From a checkpoint of a small transformer trained on Wikipedia: MLP 1728 SwiGLU.
Each number is 50 + 12 x the weight over its row's rms, rounded and kept within 0 to 99. Layers, rows and columns count from 0. The size before them is the row's rms in percent of the matrix's.

# layer 4 attention value, 640x640, rms 0.0558, rows 230-255, columns 120-159
104:41 44 47 53 52 45 45 54 48 62 60 37 47 31 67 55 48 43 55 61 58 63 54 75 51 35 48 38 46 75 45 56 42 74 29 50 26 49 41 57
102:45 30 47 47 57 65 38 66 40 50 51 63 48 34 63 49 48 31 68 49 77 72 61 70 47 64 40 46 53 34 50 35 30 37 36 55 62 46 47 28
100:52 52 40 45 50 64 39 35 35 49 44 55 37 62 54 35 58 70 50 30 51 65 58 46 48 60 28 64 55 41 33 45 42 49 44 66 41 46 42 40
107:37 35 47 47 52 36 47 59 47 20 41 51 40 49 67 45 41 42 46 36 49 60 45 50 50 57 47 47 60 39 64 56 45 61 74 53 43 69 52 52
100:59 57 51 48 51 51 54 57 59 52 35 57 56 40 37 39 44 43 51 43 41 38 51 59 48 55 45 64 41 41 61 55 40 52 54 53 41 49 44 40
105:49 62 46 60 42 47 45 59 42 62 53 51 42 56 42 47 56 41 56 51 53 68 62 55 46 27 65 50 50 54 44 58 46 61 47 34 33 59 36 38
113:47 61 63 55 56 52 65 35 45 40 42 40 47 53 34 63 50 33 46 54 75 40 63 69 43 60 55 40 37 74 70 37 41 49 51 33 64 53 47 57
091:51 31 52 61 52 41 52 57 26 49 50 56 70 27 31 41 38 41 56 46 50 43 39 48 50 68 56 65 45 52 62 50 63 71 39 69 59 36 54 47
095:61 47 58 30 59 51 47 44 61 35 48 64 48 41 58 68 53 38 63 52 31 57 42 69 51 61 43 40 54 50 40 65 28 65 53 45 56 26 55 66
107:47 60 62 67 50 71 47 59 06 66 40 35 31 37 68 41 53 56 51 60 56 44 59 33 54 58 51 66 58 43 46 36 60 48 29 54 33 41 53 37
107:53 51 46 60 23 43 84 54 56 21 43 49 48 43 41 56 69 46 49 31 61 60 37 70 56 34 52 48 56 55 54 44 37 39 44 37 67 41 64 70
101:38 56 61 41 53 70 55 40 25 39 62 61 50 56 46 77 44 39 75 50 31 20 37 52 46 51 48 84 40 56 37 40 57 27 59 63 62 64 41 68
098:42 52 56 42 36 42 42 31 51 62 44 78 39 38 56 60 42 26 40 38 68 49 70 52 61 39 53 34 38 67 60 47 56 27 35 43 52 59 35 55
112:63 51 51 55 72 51 72 72 34 35 49 54 62 54 57 44 66 53 50 49 62 64 39 57 42 55 62 54 42 50 58 58 54 62 35 58 54 72 45 48
106:37 76 36 64 58 64 49 45 56 64 51 45 55 50 46 60 41 23 51 32 32 17 55 80 43 49 46 54 67 59 39 61 57 60 59 56 56 39 35 75
111:55 45 57 75 49 61 37 42 36 60 47 58 47 46 52 32 82 48 58 55 74 46 44 52 51 27 32 31 53 53 52 53 57 36 43 45 37 22 59 44
093:60 58 49 47 52 48 39 53 50 48 56 65 48 57 20 55 38 58 27 37 47 31 65 59 61 50 58 32 65 63 38 34 65 48 40 42 50 64 29 51
103:57 72 60 50 56 39 54 28 55 57 34 54 61 53 49 43 40 35 39 67 57 55 47 35 51 30 48 58 54 58 41 60 43 69 38 37 35 26 58 53
112:49 33 65 58 58 22 61 34 57 40 59 49 50 39 63 43 56 46 49 55 61 66 54 26 50 52 31 51 50 48 45 64 42 49 45 51 38 49 30 55
110:56 53 50 68 53 53 54 58 41 47 53 44 46 63 60 73 50 27 63 68 69 40 65 62 42 62 44 40 13 49 70 43 53 40 59 49 39 18 42 31
101:68 57 52 74 47 57 50 29 25 37 61 49 28 71 45 39 49 51 41 53 76 64 67 49 43 50 41 26 44 63 47 62 61 54 36 26 40 45 49 54
103:56 51 52 48 36 49 47 57 74 56 54 53 29 40 57 85 58 46 32 57 49 47 59 53 42 43 55 48 53 50 37 45 48 25 58 40 45 64 22 38
106:62 12 44 44 41 43 45 89 59 38 45 44 48 55 67 42 50 61 57 42 49 87 50 45 26 42 54 67 56 51 45 54 50 46 57 48 41 65 32 27
096:52 41 59 45 32 33 63 37 34 45 45 48 61 52 52 36 53 49 47 51 45 64 58 56 58 67 38 38 40 54 42 44 48 56 60 56 48 71 55 56
111:56 46 44 43 60 58 56 60 51 35 53 44 48 50 49 43 29 57 51 47 63 60 34 32 31 48 37 53 41 58 55 40 58 37 70 55 49 45 59 47
102:50 64 55 54 39 59 28 59 46 55 42 59 54 68 32 35 37 57 72 48 55 41 39 40 59 37 64 73 48 51 35 29 49 44 28 56 53 43 51 53
# layer 4 attention output (transposed), 640x640, rms 0.0513, rows 230-255, columns 120-159
107:49 59 51 57 48 53 53 53 56 67 29 31 43 63 36 39 71 65 48 44 68 52 62 55 59 66 59 71 41 63 25 38 35 64 44 43 60 60 53 29
105:65 29 57 33 37 51 43 34 42 44 40 35 55 46 30 60 58 52 52 44 37 36 56 59 36 42 31 36 43 55 36 56 46 74 42 53 49 34 35 47
104:85 57 83 58 37 48 66 29 60 49 52 52 42 64 65 50 64 66 50 32 46 49 33 52 49 54 54 32 32 52 21 36 43 42 60 40 28 52 61 65
106:60 49 63 43 44 55 65 43 50 53 44 43 44 46 51 37 38 40 41 64 34 30 43 66 51 45 52 66 74 51 43 31 52 47 58 25 41 54 35 55
105:50 50 58 44 77 68 46 46 60 42 43 45 52 55 64 52 41 50 54 59 78 58 47 57 46 50 48 55 58 51 51 73 71 38 66 51 58 35 54 53
105:65 40 49 48 53 54 30 51 47 58 59 47 37 38 65 56 41 51 40 35 62 36 54 44 48 31 52 48 65 55 49 60 53 45 48 51 48 44 44 59
102:56 54 58 47 60 42 47 53 74 32 58 55 52 57 44 65 54 34 29 63 23 67 35 45 55 47 87 36 75 48 52 45 82 35 55 35 39 54 29 64
104:45 54 53 31 36 49 31 36 61 59 62 45 56 48 71 30 45 46 44 56 53 86 53 81 85 62 38 41 54 54 30 38 49 45 45 28 41 50 34 54
109:47 47 30 61 48 27 57 33 74 49 24 64 42 34 59 37 37 57 56 58 51 50 36 58 48 55 29 39 58 41 68 51 57 53 43 35 39 66 65 30
107:42 41 83 35 45 34 53 42 51 45 55 40 44 49 50 35 43 52 46 68 56 48 49 55 41 38 63 47 41 39 48 56 46 48 69 31 52 59 44 55
106:77 50 62 75 76 49 37 57 21 35 41 37 53 41 42 59 42 58 59 56 62 40 71 58 59 65 58 38 52 45 56 66 44 39 39 47 54 41 31 41
105:53 36 65 67 71 49 47 39 53 62 59 52 51 43 36 38 68 40 28 35 55 54 43 37 43 55 70 51 67 41 55 23 43 60 56 41 53 40 62 49
105:34 33 54 58 49 53 44 58 42 49 52 47 39 38 41 65 59 44 67 65 51 57 54 49 52 45 35 44 36 46 64 58 25 53 77 39 61 54 59 46
105:10 62 52 49 70 41 72 39 64 62 71 57 51 56 46 48 45 36 73 40 47 40 36 61 29 55 39 56 66 58 52 46 39 52 47 63 59 74 43 35
108:35 85 44 58 65 42 47 42 65 35 25 49 49 35 58 53 55 77 64 25 20 41 52 50 51 53 56 59 57 40 79 59 49 60 57 59 41 43 58 57
106:54 45 69 49 61 41 48 62 42 46 56 33 32 48 54 50 68 54 39 56 48 44 49 36 56 65 44 48 59 50 69 28 41 47 43 39 38 70 37 30
107:34 51 45 50 73 53 53 41 38 42 52 35 57 34 46 50 50 53 64 60 27 41 37 44 22 61 53 51 47 55 26 55 31 54 51 56 33 54 35 52
103:34 37 66 30 64 42 46 51 60 68 66 43 52 92 76 36 46 31 56 49 59 60 26 52 48 38 45 24 43 50 44 59 53 57 66 45 40 38 34 56
106:61 66 57 56 33 49 51 43 43 59 56 52 37 47 47 44 53 23 45 50 62 58 59 45 45 55 72 34 47 46 59 40 55 49 22 39 34 51 56 58
107:30 60 27 62 60 53 45 44 53 49 46 58 47 50 55 57 58 60 41 47 36 49 32 46 57 50 57 27 58 41 57 63 60 35 48 47 50 45 59 65
106:37 53 30 42 35 60 74 65 51 65 45 57 51 42 72 62 53 41 54 61 45 36 48 42 68 54 52 49 63 60 42 68 58 40 53 78 40 39 50 62
105:40 43 67 57 50 65 65 41 68 66 33 72 59 54 54 56 44 43 46 53 48 53 39 63 53 45 49 65 50 67 31 56 45 32 45 49 74 33 70 42
106:47 50 60 41 44 57 52 36 56 45 43 42 42 57 44 43 43 49 53 50 55 80 45 59 59 61 52 41 40 51 63 62 44 57 53 40 49 56 34 49
104:60 55 48 49 42 56 40 63 70 49 51 47 31 47 58 32 58 48 63 34 52 46 45 50 24 42 53 45 46 46 52 25 47 37 40 39 41 38 41 28
101:49 42 78 64 29 36 45 61 78 42 60 53 46 50 41 57 38 54 65 56 50 20 63 51 41 45 82 50 37 36 65 61 54 57 55 64 45 32 33 58
103:54 52 14 43 46 68 47 56 30 35 53 63 34 42 41 33 48 54 60 40 51 52 62 54 36 42 56 50 52 59 47 64 43 55 44 33 42 36 40 62
# layer 4 attention query, 640x640, rms 0.0456, rows 256-316, columns 120-159
088:47 47 47 46 54 36 58 44 53 59 36 45 51 36 50 57 58 39 39 19 32 55 71 33 55 56 31 47 33 51 64 66 46 48 42 59 42 63 39 69
093:34 44 87 63 54 33 47 72 48 39 60 51 43 48 35 34 43 55 41 50 58 52 67 48 48 59 50 59 44 62 40 28 42 72 42 47 42 49 47 40
094:48 45 66 40 58 45 44 52 45 41 33 72 41 60 35 61 50 59 70 57 30 54 56 48 62 48 54 66 41 77 51 40 47 73 39 40 33 58 50 50
100:51 49 58 71 46 71 55 63 50 32 39 38 35 41 43 41 80 63 43 60 35 62 43 46 31 57 80 57 44 28 40 28 62 44 58 59 47 51 57 50
096:33 38 75 66 40 65 51 34 56 47 59 43 43 57 57 42 53 67 46 48 38 45 40 53 44 45 48 50 56 36 60 37 46 43 38 70 46 47 26 52
103:48 64 38 45 67 51 58 37 61 50 63 55 68 68 58 44 24 44 38 68 50 47 46 62 62 43 63 57 72 57 42 44 45 51 43 26 65 78 51 67
097:40 60 30 61 63 54 50 41 25 51 50 48 36 39 59 49 72 71 52 56 53 64 63 60 60 65 41 45 54 40 33 33 46 41 69 62 64 61 44 39
097:61 61 38 75 52 51 54 50 49 54 58 33 55 40 66 43 70 66 46 63 41 61 75 47 49 46 39 46 46 41 43 46 44 36 56 58 70 27 55 58
097:47 32 34 64 46 52 52 45 42 37 45 47 38 51 54 53 65 37 17 51 54 45 51 42 55 73 48 61 49 44 38 25 33 49 56 43 50 41 56 25
100:58 54 48 56 37 53 61 24 52 44 65 46 33 65 65 34 20 69 42 52 54 57 37 64 58 27 57 59 53 48 61 39 49 42 53 56 49 49 60 44
100:60 31 57 32 61 45 67 40 61 40 46 63 43 66 51 50 66 51 71 37 40 37 62 48 28 49 49 47 73 71 56 53 45 48 52 58 63 30 60 35
104:47 67 55 57 58 59 70 42 32 64 45 39 54 36 50 24 44 48 47 41 67 61 60 48 52 79 36 60 84 59 45 45 52 38 53 54 56 44 46 56
093:71 38 27 33 64 47 35 45 70 56 20 40 45 24 33 44 60 49 17 48 43 41 47 38 51 58 54 54 54 50 54 46 57 49 71 28 55 33 44 40
106:53 64 36 51 62 51 38 52 55 58 65 64 39 37 51 63 43 58 29 39 43 26 56 66 59 68 84 45 49 11 65 67 67 33 63 48 61 49 32 57
100:47 61 30 34 59 66 43 35 39 49 51 53 56 26 53 45 26 34 31 59 48 60 51 70 57 41 41 48 45 70 61 67 39 53 71 46 69 55 44 63
093:59 65 38 73 50 43 45 45 35 70 58 45 40 54 30 46 70 52 34 47 54 58 35 34 70 37 24 65 70 40 63 37 29 52 12 40 58 59 45 65
084:23 48 56 51 57 49 56 39 40 47 66 51 51 18 54 60 58 67 53 41 59 45 27 38 50 59 54 35 38 71 36 48 40 60 49 58 14 50 39 35
098:68 43 37 56 48 67 48 73 48 24 67 68 52 49 55 47 50 64 62 72 61 66 46 43 37 43 83 54 54 47 45 35 55 42 48 43 59 52 59 29
096:39 34 38 72 48 77 45 58 36 32 54 25 46 57 45 38 52 57 33 73 67 45 41 61 56 70 76 60 50 36 17 34 55 33 64 47 59 55 58 24
100:48 47 43 49 34 49 35 42 51 55 44 53 55 36 55 51 59 43 49 43 60 78 49 43 34 55 44 37 40 55 64 59 56 43 44 65 53 44 53 51
102:61 66 45 60 57 57 36 33 46 62 60 49 63 52 65 42 50 49 47 42 53 47 41 35 55 60 49 63 38 46 58 47 49 54 58 62 33 25 50 34
102:65 52 71 46 50 46 50 52 45 50 38 35 62 39 34 56 38 53 42 18 58 49 67 50 61 68 52 57 45 56 34 62 49 54 25 46 51 49 52 82
092:64 50 35 49 44 34 41 57 49 47 57 54 53 55 46 55 29 58 53 43 61 56 53 55 59 51 54 51 58 29 38 63 55 52 39 49 62 69 60 65
095:49 68 40 57 78 47 32 43 51 44 42 33 57 49 73 43 69 58 39 67 68 69 61 72 54 63 54 58 47 61 33 47 69 35 53 41 62 43 52 61
091:31 47 74 10 50 59 50 43 25 63 50 42 61 35 30 55 38 48 53 25 56 47 35 51 46 45 48 54 35 54 60 59 61 64 43 75 29 61 51 71
091:24 68 22 35 26 44 65 37 50 42 54 61 51 49 65 46 33 34 51 43 64 38 47 38 25 54 53 61 59 52 53 32 55 39 36 39 54 62 54 57
109:60 40 53 70 61 43 33 50 42 60 39 39 56 44 39 52 80 52 41 33 51 43 66 36 54 60 63 47 59 41 26 38 40 42 51 66 39 32 57 68
099:45 54 59 49 53 57 44 29 48 53 51 30 57 67 57 50 58 48 48 46 41 41 51 43 68 71 34 20 39 54 33 31 62 36 54 46 58 45 68 38
098:53 56 65 53 37 63 57 64 48 53 62 45 40 69 49 50 38 50 51 47 57 67 51 58 29 56 58 41 46 48 24 52 68 63 39 47 48 42 52 51
094:52 47 72 52 49 49 62 54 52 55 50 70 49 68 56 38 25 56 39 38 73 63 39 53 62 27 39 49 47 52 55 42 53 42 64 57 23 54 32 27
102:44 50 26 53 26 39 58 60 54 45 26 59 39 42 61 52 55 44 54 50 62 63 52 29 52 41 55 59 39 37 30 61 60 47 19 78 57 61 20 66
099:40 59 63 46 51 55 31 53 36 54 15 52 37 30 45 56 71 45 53 48 49 27 38 43 43 65 74 40 54 43 40 27 45 68 39 55 28 69 49 67
100:63 44 60 67 44 57 56 49 69 40 34 57 49 69 49 51 42 53 16 67 57 66 63 68 49 64 34 63 33 43 36 53 38 55 45 42 66 52 62 49
093:62 50 64 51 40 60 41 61 40 39 36 56 36 37 43 57 82 50 57 29 48 51 57 54 41 40 66 52 40 46 51 57 51 35 46 42 59 75 44 39
096:42 62 56 46 22 62 53 53 69 82 42 57 42 41 23 55 40 42 57 22 56 42 51 21 45 58 35 70 42 66 49 50 30 71 75 47 43 44 53 43
098:44 60 56 48 55 42 32 56 47 22 52 48 58 57 53 57 42 64 45 56 56 42 59 54 51 55 49 53 57 44 50 21 47 61 67 48 50 59 71 43
093:23 74 54 32 42 57 61 45 44 68 51 50 51 41 53 59 61 55 51 53 69 69 54 47 59 73 57 46 51 22 49 72 55 44 29 67 58 36 54 64
096:49 60 54 41 69 53 45 20 58 40 29 44 46 45 61 47 55 68 24 53 30 41 61 38 58 41 39 57 63 56 50 43 34 54 38 52 67 70 41 72
103:48 46 46 66 35 58 85 45 49 62 66 39 55 55 47 35 51 53 33 68 38 40 35 54 52 48 62 35 52 60 63 52 46 58 70 73 43 34 34 50
104:59 51 44 68 48 43 34 57 56 43 59 44 50 40 33 53 67 62 40 56 37 33 48 33 43 57 49 47 53 45 63 67 61 57 51 51 35 46 44 51
094:52 50 62 59 47 60 55 49 37 50 54 44 50 34 41 39 51 65 44 55 68 47 34 45 41 31 55 46 47 38 42 51 45 28 58 30 47 33 47 65
093:46 41 40 61 55 51 66 84 60 63 50 64 45 73 52 51 30 32 54 31 45 61 33 45 43 48 45 47 53 36 53 44 55 56 45 69 48 69 53 41
107:47 57 55 52 40 50 44 61 72 47 58 76 57 62 40 35 49 37 67 38 41 46 58 48 41 61 53 49 26 57 51 42 45 55 42 44 46 42 58 49
097:45 38 51 51 45 54 51 41 42 61 51 50 58 67 47 42 15 29 51 45 40 65 56 49 35 57 50 58 34 70 62 66 46 61 48 45 55 35 55 77
101:64 62 50 71 67 55 65 61 52 65 60 55 68 68 42 52 64 43 45 67 62 63 69 77 65 63 37 43 64 33 44 41 47 36 45 52 40 45 57 74
093:46 63 74 40 54 28 38 38 56 32 55 55 48 71 54 52 67 43 70 36 59 51 29 35 63 30 28 64 70 72 58 56 68 52 50 44 45 60 46 62
097:66 66 72 24 29 35 47 44 59 54 48 46 34 34 45 48 73 52 34 51 44 30 57 58 44 45 31 45 46 28 74 60 51 70 52 73 41 61 24 73
099:48 63 51 27 58 40 44 45 45 66 48 69 51 55 75 55 62 29 51 57 57 48 37 59 21 47 46 32 37 56 58 59 65 58 26 52 22 49 57 56
091:48 47 43 39 43 59 52 25 72 64 48 58 57 46 58 24 62 50 58 28 57 56 54 85 48 48 45 43 59 58 54 45 44 38 47 38 58 50 27 38
098:28 51 77 58 42 49 33 58 56 53 41 44 64 68 54 62 43 41 62 50 71 47 38 61 57 42 61 44 26 53 55 65 55 42 48 42 33 46 40 71
099:41 64 41 51 78 39 69 44 52 34 56 41 56 58 50 43 48 39 55 49 47 53 55 40 46 37 50 52 56 51 82 64 54 42 63 58 45 44 48 41
098:66 48 61 24 54 63 69 23 65 67 42 58 45 55 39 37 37 48 47 45 30 36 55 54 51 37 37 73 39 50 66 29 33 61 43 56 67 48 44 59
105:39 69 63 54 65 36 59 45 46 52 44 57 55 53 50 53 58 45 58 61 48 39 55 52 39 48 33 52 49 53 63 40 49 55 54 68 51 49 56 69
096:54 39 37 43 49 48 48 51 44 53 36 53 55 51 58 55 46 54 72 40 59 64 44 55 43 54 55 57 49 59 61 54 49 51 37 35 47 62 39 39
099:55 43 52 63 63 56 50 58 51 48 37 68 26 46 46 69 66 48 56 34 74 63 41 58 67 73 40 73 64 46 30 47 34 57 18 50 46 46 63 33
103:44 49 52 37 53 47 42 32 42 38 23 45 54 40 69 45 73 50 40 27 52 56 33 66 31 46 39 52 39 67 70 74 27 72 73 43 65 46 23 60
101:49 55 52 46 59 39 27 51 51 67 42 63 65 44 36 46 49 48 73 20 56 58 43 40 63 70 47 52 58 66 37 65 44 32 39 41 61 63 68 70
095:34 23 37 45 49 38 33 60 28 63 33 66 48 46 63 61 44 35 59 48 42 37 37 32 48 59 69 58 49 42 29 42 54 43 62 51 40 59 53 58
100:38 63 57 42 66 66 46 38 48 31 43 36 36 31 55 61 52 57 56 48 34 61 63 43 56 35 29 36 37 29 54 30 61 39 38 59 47 35 51 42
094:52 50 51 63 40 54 52 48 58 58 40 66 57 66 53 53 53 47 56 53 52 73 33 37 69 47 58 53 45 61 30 65 38 54 38 44 39 32 32 53
099:51 51 27 52 45 51 38 75 56 61 54 55 57 69 48 69 34 55 45 53 69 54 55 62 34 32 54 43 63 34 60 39 71 44 49 38 31 60 41 42
# layer 4 attention key, 640x640, rms 0.0472, rows 256-315, columns 120-159
079:47 34 50 69 48 41 47 58 31 49 50 38 40 39 36 62 49 53 45 45 56 56 49 66 62 48 58 47 44 48 46 54 67 51 63 38 49 29 38 51
078:50 50 55 47 55 49 62 53 24 34 37 40 39 66 61 38 36 34 43 58 67 52 69 46 34 65 57 49 41 50 47 52 51 50 52 57 62 39 60 48
083:54 63 67 39 36 53 42 51 39 62 57 49 29 61 40 55 50 27 48 51 37 45 55 32 67 38 50 62 38 43 55 23 26 58 58 42 50 41 43 46
081:53 55 31 52 42 53 47 60 40 41 65 52 73 19 58 67 64 59 48 06 46 49 34 46 51 58 53 69 47 34 52 50 57 45 64 44 51 51 58 50
093:54 65 57 38 62 31 39 42 37 53 55 72 49 38 47 72 27 77 45 46 38 57 29 41 47 64 50 53 57 58 45 66 48 48 38 41 36 79 40 54
098:40 56 63 63 51 43 69 59 64 50 27 56 51 48 36 33 41 39 35 62 42 48 36 50 65 52 69 47 48 44 53 46 38 78 61 39 53 41 17 59
095:54 72 35 61 34 50 52 54 46 66 49 47 39 58 72 31 52 45 57 46 66 62 51 58 55 33 55 60 59 45 55 59 56 68 55 51 56 36 49 57
083:71 53 38 86 51 57 37 28 32 51 52 59 51 59 69 31 51 59 44 55 54 40 34 50 52 31 47 54 65 32 53 36 51 60 65 45 48 52 43 61
096:58 48 41 54 49 70 55 43 54 32 35 25 54 60 34 33 35 36 59 56 49 60 44 41 39 24 59 62 54 76 27 51 24 50 51 47 60 46 50 46
106:49 50 42 45 27 62 67 53 58 69 46 56 52 69 57 42 29 47 31 59 54 59 58 58 59 45 62 60 55 42 65 54 56 68 54 39 52 54 38 48
105:46 62 34 44 53 37 62 53 57 62 37 77 54 57 55 53 46 56 66 63 31 26 47 67 51 58 68 56 61 77 45 47 43 61 56 40 54 24 53 42
102:42 36 29 52 66 60 58 59 31 40 46 32 46 48 64 42 87 52 57 39 51 54 47 55 33 47 53 58 54 62 28 44 33 38 67 53 52 67 53 50
103:54 55 64 50 53 42 48 45 38 54 46 41 50 76 54 28 64 35 48 40 44 36 43 55 65 56 43 40 38 53 47 43 66 53 62 27 57 48 49 61
108:54 56 65 58 74 68 54 40 26 34 55 55 66 53 57 43 31 29 57 60 59 57 45 50 73 52 43 45 45 47 45 38 61 33 57 68 37 63 41 43
101:72 57 61 46 46 53 49 60 60 56 32 73 37 71 42 53 48 62 48 38 43 48 56 52 55 31 50 40 70 54 40 38 51 60 64 47 83 42 32 70
100:40 50 49 18 42 42 30 49 52 59 49 59 57 64 42 71 52 40 63 53 52 45 63 20 56 61 62 46 51 51 46 45 33 64 53 40 56 59 41 48
078:61 39 60 43 45 33 54 52 51 33 60 58 29 56 55 67 47 31 63 29 49 39 51 65 24 48 59 56 61 83 46 55 54 53 69 50 63 54 43 53
080:59 73 44 50 55 57 55 38 42 48 59 51 70 49 56 36 62 52 60 68 35 49 40 49 42 45 62 68 55 65 51 22 62 41 49 53 48 65 51 45
080:46 63 56 64 40 71 59 56 34 50 48 42 71 57 54 48 72 26 44 67 43 26 32 40 44 67 47 58 42 32 54 36 64 42 45 47 73 56 45 38
096:51 29 38 35 55 44 33 48 50 61 70 52 49 43 59 73 29 66 70 46 45 45 32 38 67 49 39 54 47 37 36 66 58 50 40 44 49 66 63 54
094:59 38 41 45 43 56 38 54 53 61 58 55 38 34 72 60 43 63 61 46 40 53 47 44 52 32 52 36 30 45 43 37 42 44 44 52 28 57 55 61
089:21 34 63 45 43 38 51 63 43 45 50 54 68 51 48 57 47 57 58 33 57 50 47 56 26 52 37 63 41 39 57 57 48 49 41 29 53 47 42 31
093:62 65 62 41 57 38 55 45 51 32 28 37 49 69 50 36 48 31 54 53 55 75 54 35 53 57 47 63 61 29 40 53 57 51 50 38 56 40 33 44
106:40 67 44 67 36 49 38 46 58 46 43 48 41 55 64 19 61 30 56 59 83 63 58 48 39 54 61 53 59 54 46 56 33 60 57 43 35 35 41 33
095:43 44 55 31 37 44 37 57 56 48 43 61 32 52 59 47 47 43 61 53 49 48 50 33 58 32 65 49 31 60 57 48 44 53 40 49 55 59 33 49
094:45 38 54 37 57 45 30 63 57 47 38 27 38 43 56 52 42 46 52 40 58 47 48 47 30 65 61 48 67 80 71 46 57 71 31 55 54 64 54 43
103:43 59 33 38 49 75 41 43 63 54 25 44 55 47 65 48 53 54 59 48 53 39 54 59 43 50 51 66 61 33 40 69 52 39 57 48 56 43 51 67
104:34 46 44 43 45 49 59 65 57 52 57 45 68 53 58 50 59 33 37 51 61 35 64 72 41 66 45 52 73 65 41 62 43 49 47 47 45 39 47 60
102:70 55 56 66 51 65 52 65 49 58 59 46 40 74 42 66 64 56 57 45 29 45 58 57 51 38 58 42 42 48 45 47 36 35 46 58 35 44 69 65
098:54 46 56 63 49 60 48 60 46 53 55 49 37 60 50 53 54 50 72 44 42 51 32 53 48 31 62 68 31 59 54 59 42 46 45 48 42 59 59 29
111:57 67 58 52 50 53 46 57 55 60 27 53 44 33 51 49 46 40 53 51 48 43 37 77 63 45 47 57 40 28 46 21 63 55 75 52 54 53 44 55
102:51 43 55 64 52 56 62 48 56 43 37 45 48 55 53 84 35 53 47 57 68 57 40 60 52 81 44 40 50 36 58 29 55 31 64 31 47 44 60 52
106:61 49 56 45 80 44 68 60 68 43 56 61 51 68 61 37 45 34 52 40 53 20 63 63 54 52 47 31 47 63 69 30 37 41 58 71 69 65 56 49
100:52 57 58 51 49 48 30 46 49 51 48 66 37 33 52 48 33 69 69 35 48 59 20 67 60 28 68 64 24 48 60 36 74 43 44 38 68 56 56 47
096:40 33 50 70 35 49 35 36 49 30 28 33 40 37 68 67 40 34 57 44 44 57 43 46 63 44 39 12 44 48 39 49 55 58 64 62 54 54 56 43
100:63 45 57 42 51 35 54 67 25 57 54 48 45 70 56 48 66 36 28 52 45 50 53 54 45 40 75 54 53 45 59 45 49 36 64 46 62 48 50 40
103:58 46 45 75 36 50 48 73 57 61 62 62 77 47 53 53 52 57 60 57 74 47 43 59 60 43 50 41 43 69 52 71 54 24 43 25 58 42 51 44
104:45 43 42 55 58 54 31 48 48 59 23 68 65 48 50 50 48 50 64 33 63 61 67 50 44 45 38 46 50 65 29 54 36 53 64 67 65 75 60 46
108:41 46 62 47 49 55 68 53 49 47 60 66 42 70 42 33 61 29 37 58 50 35 59 55 69 51 45 57 56 45 66 43 46 46 54 67 57 33 66 56
109:66 43 62 65 59 47 47 65 45 34 52 38 66 40 39 56 44 53 35 69 50 42 49 59 70 75 64 40 39 71 63 22 42 44 48 47 38 67 61 46
108:66 52 52 45 47 50 44 56 46 52 46 76 67 42 45 53 36 34 36 39 42 61 62 47 40 61 38 65 57 42 41 27 46 45 51 57 51 55 46 45
104:39 63 36 44 58 40 54 30 44 40 50 73 50 68 30 24 22 57 53 44 59 68 37 44 55 49 68 56 53 44 35 46 77 47 54 33 42 56 75 44
109:55 43 58 56 70 71 14 55 59 45 63 57 57 15 49 51 58 62 52 36 47 45 60 32 25 44 53 59 39 57 49 44 34 42 46 43 50 30 20 37
104:64 46 35 15 56 57 60 57 57 45 50 57 67 56 57 34 31 62 44 46 45 55 63 41 43 60 45 55 35 32 26 63 75 37 48 58 37 55 56 72
106:39 67 36 51 42 70 35 59 52 40 32 56 58 48 28 55 40 38 44 41 56 31 42 47 47 66 60 30 69 43 60 46 43 36 47 45 48 52 52 34
099:46 55 60 53 64 57 57 49 49 42 48 38 51 61 62 43 64 30 34 56 37 46 52 33 37 59 50 56 51 60 61 48 51 60 40 60 52 55 46 43
101:40 47 60 32 39 58 40 30 41 76 36 56 48 41 39 47 28 65 39 54 62 51 61 45 43 46 59 37 58 52 39 46 50 68 50 58 65 58 46 40
099:40 37 51 37 48 51 46 65 49 53 61 61 41 55 51 48 57 50 64 45 56 45 54 59 49 52 32 66 38 39 45 37 34 74 61 53 40 58 59 62
102:38 57 46 29 42 51 45 35 79 51 38 48 49 52 56 48 47 50 46 33 44 56 44 48 40 51 50 59 52 53 31 46 64 37 57 36 49 45 28 42
105:47 66 49 63 31 51 49 40 57 52 37 53 76 34 41 46 46 44 53 59 55 74 43 55 56 56 39 47 45 33 49 39 49 39 48 60 45 70 49 34
104:54 42 77 45 50 48 32 73 48 41 37 32 61 28 55 43 44 36 58 76 56 60 44 62 40 55 40 41 50 74 41 46 43 50 54 66 48 44 45 42
100:34 66 58 42 42 55 62 54 85 56 41 44 43 76 64 26 66 43 25 54 46 56 70 32 53 49 61 41 72 51 33 31 33 58 55 33 47 49 56 51
103:56 49 46 40 57 51 48 50 33 74 64 35 78 46 42 60 59 61 54 60 48 16 57 43 73 46 52 45 29 56 45 37 36 58 43 40 66 40 55 38
102:29 44 61 42 41 55 30 72 62 34 56 44 58 41 25 52 70 59 64 46 50 79 21 63 34 35 21 55 37 60 47 66 36 45 47 62 35 29 71 29
101:41 57 53 45 36 42 37 27 35 61 65 55 47 60 55 68 43 56 61 40 46 59 53 43 52 39 41 64 55 46 57 52 56 40 54 49 66 65 62 52
102:42 67 57 57 30 50 61 36 67 55 36 20 53 37 64 60 53 37 40 56 53 60 47 64 32 47 37 53 25 37 31 61 58 42 39 54 54 59 42 71
100:47 61 31 58 51 51 32 34 49 65 31 45 51 59 53 52 44 49 64 41 53 74 48 36 66 63 45 38 40 61 38 47 61 60 69 56 64 51 37 22
097:59 57 67 42 51 66 48 27 43 46 30 43 36 59 47 38 63 58 53 41 41 58 58 40 50 58 54 48 57 42 41 43 49 55 33 51 65 46 46 65
099:51 41 50 73 49 55 44 40 40 49 57 71 48 32 47 54 45 62 57 58 56 77 66 70 50 55 50 60 44 35 33 40 56 46 63 43 43 41 46 43
095:43 45 56 74 49 47 57 61 32 63 31 48 56 43 42 56 68 57 54 60 38 46 45 61 47 59 71 66 39 29 40 51 70 43 46 51 50 46 54 49